Weights of a small transformer language model.
Size: 12 layers, width 64, 2 heads of 32, vocabulary 598.
Training: a variant of Adam for these matrices, 88M tokens, 7214 steps.
Each number is 200 + 20 x the weight over its row's rms, rounded and kept within 0 to 999. Layers, rows and columns count from 0. The size before them is the row's rms in percent of the matrix's.

# layer 2 MLP down, 64x256, rms 0.22, rows 0-63, columns 192-255
100,203,230,183,224,207,166,234,241,236,200,213,186,152,198,209,228,190,207,180,237,201,200,216,211,247,218,171,195,209,219,189,204,229,207,230,169,194,222,209,195,220,238,172,218,186,226,229,218,200,190,193,179,171,214,205,159,211,182,194,222,224,195,234,196
092,230,196,218,167,217,169,204,199,191,193,195,192,210,222,187,195,185,234,225,190,196,194,205,222,190,213,197,203,209,190,183,172,217,221,201,212,224,157,217,197,213,190,198,226,205,238,233,181,180,211,233,195,199,190,228,181,169,144,215,159,206,210,209,224
098,184,237,171,208,194,200,190,175,191,182,160,207,194,183,206,203,235,162,220,203,208,187,230,184,218,186,194,213,172,196,217,213,183,187,188,218,172,216,163,192,187,234,197,187,211,203,201,191,191,170,183,199,198,215,196,191,229,222,171,192,197,216,236,199
102,195,219,210,207,205,210,189,207,157,220,207,205,193,198,218,206,208,203,179,161,179,201,181,211,209,214,200,226,220,199,211,215,220,186,212,208,199,241,188,228,224,224,208,177,191,154,226,220,197,204,175,225,231,191,185,175,204,206,181,184,203,223,210,205
098,187,182,199,215,203,224,177,205,236,178,214,213,229,219,183,187,184,191,197,217,209,256,213,208,211,185,210,222,215,222,227,201,156,164,190,197,240,216,226,221,197,218,215,174,224,193,194,169,191,171,191,239,172,173,206,194,187,170,225,189,204,213,223,195
101,220,178,162,225,201,205,159,207,218,199,233,201,183,213,192,208,206,189,201,237,231,216,170,202,228,148,196,213,206,179,197,214,206,170,218,193,210,242,217,176,234,229,204,200,244,234,161,216,186,212,159,202,207,218,204,196,196,244,187,215,178,206,151,229
099,249,197,212,212,213,196,218,202,188,188,202,195,192,189,192,228,222,242,175,192,226,189,224,248,209,217,198,188,192,199,197,171,173,229,180,230,203,151,205,202,217,189,234,198,201,175,147,214,209,183,222,206,168,194,180,188,222,209,191,218,223,203,209,210
103,182,196,195,228,212,212,208,182,200,181,188,176,183,195,198,215,196,202,211,184,188,203,172,201,191,218,204,180,204,211,220,204,206,187,231,257,191,189,182,197,215,236,151,169,186,184,198,215,189,148,165,206,166,201,165,216,223,236,163,224,221,193,186,191
099,196,165,179,202,201,195,162,203,192,208,198,183,215,190,183,171,176,182,183,190,224,191,211,179,176,147,152,151,176,215,245,188,214,188,189,181,197,196,193,183,216,207,177,191,186,213,196,200,162,206,214,190,205,193,190,172,184,177,192,188,181,208,199,186
101,195,222,189,183,218,230,249,209,222,202,223,215,203,213,244,253,215,200,182,202,217,200,194,220,206,204,184,222,195,195,163,152,231,224,192,183,205,207,223,194,186,181,236,188,165,174,206,181,201,194,207,184,222,192,199,204,208,200,219,226,224,195,201,192
099,175,182,180,225,195,213,182,171,180,189,180,179,203,188,193,227,214,198,206,168,192,221,203,230,184,223,163,234,211,211,207,205,184,208,158,188,178,194,176,202,181,181,183,207,234,202,200,180,218,197,193,204,185,176,190,215,210,206,187,205,218,250,169,208
101,184,210,207,170,204,187,199,208,184,175,197,146,196,207,210,193,205,194,183,220,195,211,233,170,169,237,209,204,226,214,193,225,189,221,192,264,200,214,213,168,201,196,176,165,200,203,215,212,236,201,175,205,201,173,195,214,236,211,206,221,196,243,201,159
101,207,159,211,217,222,193,172,166,201,170,185,196,227,195,193,147,199,170,221,188,212,188,224,258,212,180,208,205,204,189,208,197,184,186,234,217,220,204,197,222,184,181,215,209,221,200,204,191,177,214,207,219,200,203,180,202,228,200,202,173,181,214,195,189
098,223,231,181,178,231,183,174,217,209,203,220,182,175,186,233,197,227,197,209,198,196,206,185,195,171,222,190,229,196,212,187,220,190,188,189,217,222,185,229,165,183,192,206,184,217,206,212,236,220,220,201,183,175,189,189,214,222,211,205,212,190,227,224,177
100,183,219,223,201,217,202,194,189,189,164,188,176,175,224,215,178,198,203,214,214,193,176,192,191,203,216,223,171,200,229,210,159,223,170,197,242,212,211,172,163,156,229,175,247,221,197,199,188,228,208,214,168,157,211,193,219,184,184,210,249,220,162,194,209
101,203,215,215,212,200,187,199,197,240,206,213,231,205,162,183,199,263,221,184,208,219,188,183,232,183,214,206,237,219,213,209,226,171,175,192,187,217,196,191,207,200,218,186,215,185,167,174,215,207,215,178,205,194,197,168,195,212,227,198,188,211,205,194,163
094,204,213,171,225,183,245,166,190,195,255,187,214,188,224,166,217,220,206,149,156,200,206,208,207,212,178,179,207,199,188,197,210,187,182,186,211,204,237,206,205,191,186,198,208,179,173,178,193,197,196,189,198,223,172,161,235,223,230,193,213,202,217,175,223
101,207,175,201,201,189,208,184,192,220,213,187,198,230,215,187,215,172,188,224,192,239,214,220,187,171,207,217,206,199,161,192,223,239,217,173,183,227,157,195,231,178,213,210,201,207,234,187,202,226,199,151,212,207,186,206,263,209,194,215,221,225,192,208,165
100,214,189,175,205,178,185,183,208,181,191,191,186,205,197,207,214,195,194,186,192,193,176,210,246,199,195,153,206,174,243,180,192,202,231,171,206,188,187,186,219,164,196,195,184,183,207,240,185,222,164,239,230,191,186,195,189,248,161,218,197,196,232,181,192
099,199,191,206,200,143,191,186,173,189,223,208,189,204,179,226,197,224,182,207,213,207,203,212,200,197,183,180,201,196,210,224,170,198,209,208,165,197,231,215,208,188,226,207,204,211,200,186,213,170,189,194,194,211,218,185,187,242,218,167,214,179,210,225,219
103,176,193,186,203,213,165,199,152,213,215,186,197,191,159,219,221,220,177,227,181,188,201,231,193,169,165,160,197,174,184,176,215,216,201,206,189,198,203,202,190,205,179,199,205,212,167,207,189,203,166,214,169,193,191,201,191,191,200,186,222,184,195,236,188
099,209,208,171,224,193,220,223,201,219,202,185,166,215,194,206,238,214,190,197,246,188,200,206,182,189,205,185,205,183,249,191,185,210,184,222,173,184,160,188,197,218,196,218,196,214,203,181,205,218,190,206,203,226,232,226,211,222,196,188,176,235,216,194,199
101,192,198,215,201,212,167,208,217,184,207,202,185,184,173,188,202,183,172,208,223,204,177,156,211,189,181,185,186,188,223,211,187,203,209,199,189,211,215,193,188,199,187,202,209,193,227,208,176,215,206,192,185,207,214,189,224,207,201,214,228,159,185,231,186
100,217,169,178,189,207,199,212,166,181,183,220,170,219,200,204,234,181,196,251,179,207,216,200,219,179,203,228,192,199,187,187,212,203,189,209,203,183,215,202,173,201,169,178,156,223,194,193,179,204,223,211,196,183,219,183,193,218,199,200,197,153,177,195,192
103,222,200,208,198,193,209,203,188,212,182,236,172,157,217,156,216,210,211,213,185,186,192,226,206,184,234,217,203,202,202,191,225,175,235,218,164,241,169,207,202,223,180,230,249,196,206,195,211,178,237,156,201,185,205,211,194,208,233,185,203,195,176,223,171
100,185,220,204,248,174,206,233,213,224,222,218,215,229,212,199,225,227,192,200,203,217,206,230,193,212,200,204,188,225,175,206,192,193,192,187,214,199,210,200,200,194,236,176,235,203,214,201,202,226,197,220,196,153,202,226,189,216,214,199,195,228,190,188,242
101,206,185,172,179,191,153,213,176,185,211,211,219,218,209,198,190,214,212,181,190,156,206,213,138,174,186,172,197,216,184,211,189,192,232,196,190,194,197,197,193,180,157,207,176,220,221,200,222,215,215,199,170,219,151,206,258,169,212,169,184,186,213,221,183
103,178,212,206,207,175,190,207,211,200,201,186,225,192,154,206,226,169,194,201,216,177,144,205,194,215,207,204,166,145,195,197,205,153,210,189,187,168,162,148,201,189,233,188,187,171,205,161,162,184,184,201,184,187,178,189,179,197,228,186,221,202,194,199,183
098,178,201,176,215,210,196,178,192,211,228,189,209,232,216,209,205,193,212,204,162,203,236,234,224,198,208,195,215,191,217,192,219,183,205,236,209,199,170,208,195,205,227,175,226,210,206,235,210,224,214,173,219,201,189,214,222,203,183,203,259,194,206,226,231
100,230,201,198,166,191,212,209,204,214,193,188,189,222,213,170,166,199,214,167,195,205,191,231,205,160,212,196,213,211,198,216,218,194,197,199,198,193,215,206,193,238,161,212,187,184,231,196,173,189,174,188,181,188,176,218,197,221,225,138,217,186,196,224,198
100,195,189,183,200,211,217,208,204,220,178,215,164,122,202,222,205,198,173,168,202,200,211,193,181,192,196,193,187,199,163,199,202,186,210,180,205,206,190,187,185,182,225,204,227,200,201,208,186,185,206,190,189,175,167,218,186,196,153,191,197,203,233,173,186
099,191,146,212,202,208,172,167,197,180,142,230,197,195,183,172,200,203,223,244,196,198,197,190,193,211,170,198,202,222,233,189,186,151,189,220,205,219,193,210,209,217,164,220,213,199,213,194,170,219,255,187,194,186,212,179,165,186,220,196,215,156,166,216,204
105,207,157,186,208,155,185,195,186,230,220,196,225,220,212,183,158,206,192,217,189,204,207,211,215,236,181,160,214,186,188,217,210,174,186,184,169,210,222,205,221,199,184,213,203,215,165,196,195,181,186,161,197,247,186,218,225,194,241,208,183,158,205,190,201
103,213,225,184,219,228,237,217,230,195,183,202,199,194,217,211,222,179,225,254,217,176,206,224,204,265,196,188,230,186,186,192,178,178,190,214,175,195,176,205,196,217,216,208,212,242,180,231,184,180,189,224,202,187,190,218,193,210,193,183,184,179,163,189,196
098,196,214,188,220,235,177,196,213,196,194,212,178,179,167,247,211,207,182,217,174,176,196,196,202,180,186,191,155,190,165,216,184,182,232,217,219,180,181,155,191,189,167,198,193,184,196,184,157,202,218,192,223,200,182,220,187,193,201,208,198,202,201,246,201
099,211,215,188,179,214,208,199,223,240,202,210,201,232,207,196,222,221,165,175,186,213,203,168,229,202,191,232,234,191,188,176,190,218,187,224,222,225,208,213,217,174,211,228,225,204,208,186,204,198,189,216,216,197,215,184,188,232,175,211,209,228,215,207,177
101,170,199,190,181,207,190,163,180,194,208,236,173,201,202,223,215,207,187,181,181,204,192,192,221,192,212,198,192,194,223,242,187,178,195,176,187,166,211,177,196,223,188,192,197,194,213,187,190,196,174,176,222,208,181,178,172,204,201,218,194,215,219,229,198
100,193,220,205,207,168,176,207,210,242,178,164,210,238,205,213,234,205,147,197,234,175,183,168,223,203,191,186,234,215,216,208,181,184,192,205,194,211,177,195,165,197,202,175,218,189,179,218,194,187,194,182,160,230,207,223,233,197,163,217,206,186,187,196,249
105,205,216,221,181,179,206,172,205,247,175,207,206,193,189,219,223,227,206,189,189,227,217,162,186,200,187,192,220,216,190,226,205,206,188,216,225,203,171,199,231,176,184,144,209,194,226,195,228,196,159,246,240,219,200,186,203,242,204,207,196,192,191,184,177
101,224,184,189,201,218,218,186,215,217,261,197,188,220,195,197,187,206,180,164,238,175,214,166,208,208,206,177,192,192,178,198,212,205,206,201,221,210,208,180,197,226,198,203,189,192,200,216,190,159,244,202,199,195,223,190,174,254,225,177,228,206,224,198,195
104,235,177,194,212,211,164,231,196,198,223,207,214,200,206,191,170,209,203,219,166,203,184,206,183,186,189,223,202,219,200,213,231,208,202,204,211,204,227,201,233,217,202,243,174,183,174,199,189,174,218,161,208,182,200,210,185,189,189,199,210,176,207,230,206
101,223,201,255,185,181,209,224,198,141,208,168,164,195,192,220,194,194,220,187,204,169,195,197,212,178,204,184,184,158,215,158,216,185,198,171,150,205,190,192,215,183,222,221,191,213,213,199,186,179,192,179,205,195,182,160,178,187,203,171,219,180,214,201,169
098,173,216,216,197,192,207,204,233,203,177,187,174,168,187,194,201,193,254,205,180,207,210,216,214,177,208,228,201,192,158,225,183,202,215,189,198,192,179,171,204,199,210,190,213,200,167,181,209,191,207,245,181,156,173,224,238,174,205,243,192,196,200,221,227
103,190,243,223,187,228,177,222,197,174,203,213,218,192,203,205,231,214,173,177,220,201,193,199,204,190,212,222,200,197,190,188,194,175,224,198,231,194,216,233,213,209,198,212,230,192,212,232,213,200,180,176,232,200,201,193,207,190,219,181,188,228,197,199,192
104,212,175,232,213,172,191,209,225,203,203,177,206,224,177,172,185,200,219,227,157,211,183,184,168,222,203,172,200,185,194,191,208,193,184,183,212,189,172,199,185,236,236,182,186,183,246,196,210,186,187,220,245,216,161,199,180,217,200,223,216,196,217,231,211
100,187,214,180,174,209,206,197,154,192,190,226,230,188,227,213,197,184,216,187,198,177,210,212,227,225,181,195,199,165,207,182,202,199,221,189,192,197,184,180,219,180,193,199,216,178,186,235,190,162,187,220,186,184,185,226,175,160,177,203,174,194,177,217,194
088,196,218,207,197,230,197,220,184,188,188,185,179,217,223,230,227,204,203,200,179,220,199,205,202,202,193,202,214,191,218,191,186,207,218,221,186,218,219,214,220,181,237,214,198,179,206,220,191,237,221,174,192,191,206,176,223,168,213,226,188,221,205,221,182
100,211,191,193,199,212,194,183,214,220,197,230,201,266,223,200,209,215,188,205,216,195,225,198,213,176,175,229,215,212,242,186,199,217,205,203,229,212,170,217,177,199,178,205,209,216,253,215,181,171,179,231,221,168,226,208,193,177,225,185,162,217,209,193,173
099,153,203,180,179,175,233,208,199,193,145,165,191,212,196,184,217,166,216,185,163,228,210,215,190,146,216,183,187,192,202,196,142,213,200,206,188,209,185,207,186,190,214,202,189,198,196,210,187,195,193,203,161,204,206,215,186,193,210,188,199,214,206,182,231
101,191,237,209,227,176,223,196,203,188,189,214,214,209,189,194,176,218,215,184,160,209,190,169,228,184,212,204,196,173,195,191,204,211,158,180,146,176,193,215,223,170,217,200,162,181,203,192,179,197,179,191,168,225,184,185,169,199,208,203,195,174,167,177,222
100,162,191,159,236,190,163,208,180,180,198,174,185,190,175,175,223,199,199,185,162,207,210,169,207,179,198,196,181,205,206,198,186,200,191,162,221,204,203,215,190,211,174,175,196,189,212,172,159,189,199,221,220,164,187,225,197,200,183,223,148,224,200,183,181
100,198,205,197,200,192,169,200,201,187,243,182,238,169,194,205,181,216,173,208,207,187,222,190,188,185,192,232,188,205,216,220,196,196,238,204,221,213,232,192,177,172,194,236,210,176,216,207,193,221,212,234,218,226,217,219,207,194,188,182,194,170,164,185,214
098,190,204,194,222,174,203,188,187,226,194,162,195,185,204,190,193,208,216,207,225,204,200,211,184,220,196,194,196,203,238,184,218,191,167,192,186,216,208,226,211,190,205,178,193,243,221,185,186,224,148,193,220,182,188,178,179,244,185,160,180,210,213,206,196
097,226,209,202,238,223,209,228,200,222,192,201,215,174,220,205,217,233,191,177,207,173,183,192,196,202,210,162,204,212,199,208,204,190,207,194,210,168,204,191,214,252,218,208,147,177,156,197,187,218,180,191,194,175,212,175,193,202,167,208,169,197,245,148,163
099,211,197,210,197,201,202,212,213,149,181,169,176,216,199,214,229,208,204,200,177,230,217,203,173,174,198,175,210,213,210,191,225,187,219,207,177,196,214,192,209,183,205,238,199,214,189,214,217,181,224,214,172,181,199,184,183,217,212,204,160,186,204,202,212
096,189,165,187,208,191,190,225,168,193,211,179,211,228,198,205,217,206,205,216,210,214,198,195,215,223,187,189,246,214,205,194,170,161,228,196,229,218,192,228,234,214,217,217,227,178,217,202,200,218,183,204,182,201,200,181,237,197,179,217,208,211,158,175,182
103,188,181,220,246,185,177,197,227,222,208,187,207,190,190,216,183,200,211,237,204,192,201,212,174,182,209,167,208,181,213,184,178,183,176,227,164,239,181,213,236,240,201,212,187,190,181,205,184,205,170,203,193,206,204,243,231,215,188,216,214,193,189,224,209
097,201,177,224,186,166,213,205,223,209,214,200,200,233,221,187,181,220,198,223,182,217,199,245,189,208,203,198,191,180,185,196,227,211,233,224,203,204,192,213,205,207,208,182,186,204,192,233,195,204,240,205,242,223,206,203,207,219,218,210,209,205,213,250,178
099,194,195,249,190,224,181,196,173,210,182,169,212,176,229,255,176,188,167,182,218,217,175,169,183,217,197,213,177,197,168,153,175,185,200,180,199,210,214,207,171,216,196,180,214,180,223,210,185,204,215,206,184,145,191,208,180,181,173,229,177,202,176,181,175
098,205,206,198,205,235,199,232,225,206,223,176,194,187,185,228,212,181,167,206,215,194,221,181,214,179,216,263,178,209,210,216,184,172,220,230,223,217,225,194,218,166,215,184,198,200,201,205,214,215,218,238,214,209,207,216,220,199,212,226,254,233,197,200,219
099,212,206,219,165,171,186,193,189,234,190,204,195,211,209,224,209,181,209,207,170,205,175,199,230,225,208,178,203,180,223,180,199,244,214,205,182,192,221,240,211,179,170,215,196,233,175,228,136,223,227,198,192,218,172,188,204,201,231,217,169,191,185,205,227
105,210,224,196,202,180,212,212,193,186,165,223,213,243,226,165,199,212,207,188,180,171,224,222,246,217,226,197,212,233,209,210,196,205,207,208,216,248,207,224,221,182,199,232,188,209,216,220,189,217,219,188,206,186,195,193,207,226,204,191,180,198,189,189,231
102,199,195,184,171,189,267,163,201,164,169,199,208,194,188,171,241,184,209,174,183,205,209,186,195,199,183,197,187,202,232,214,232,183,187,220,231,225,208,194,196,193,189,165,189,173,212,224,208,201,202,198,195,208,186,226,206,206,182,204,169,187,203,222,191
099,234,212,228,183,213,194,186,215,213,222,250,214,232,199,201,234,196,205,212,196,244,193,177,195,204,174,191,193,189,191,215,213,213,224,187,204,223,177,172,179,191,217,210,213,212,190,186,199,166,188,193,194,191,193,206,223,184,173,213,186,204,188,190,206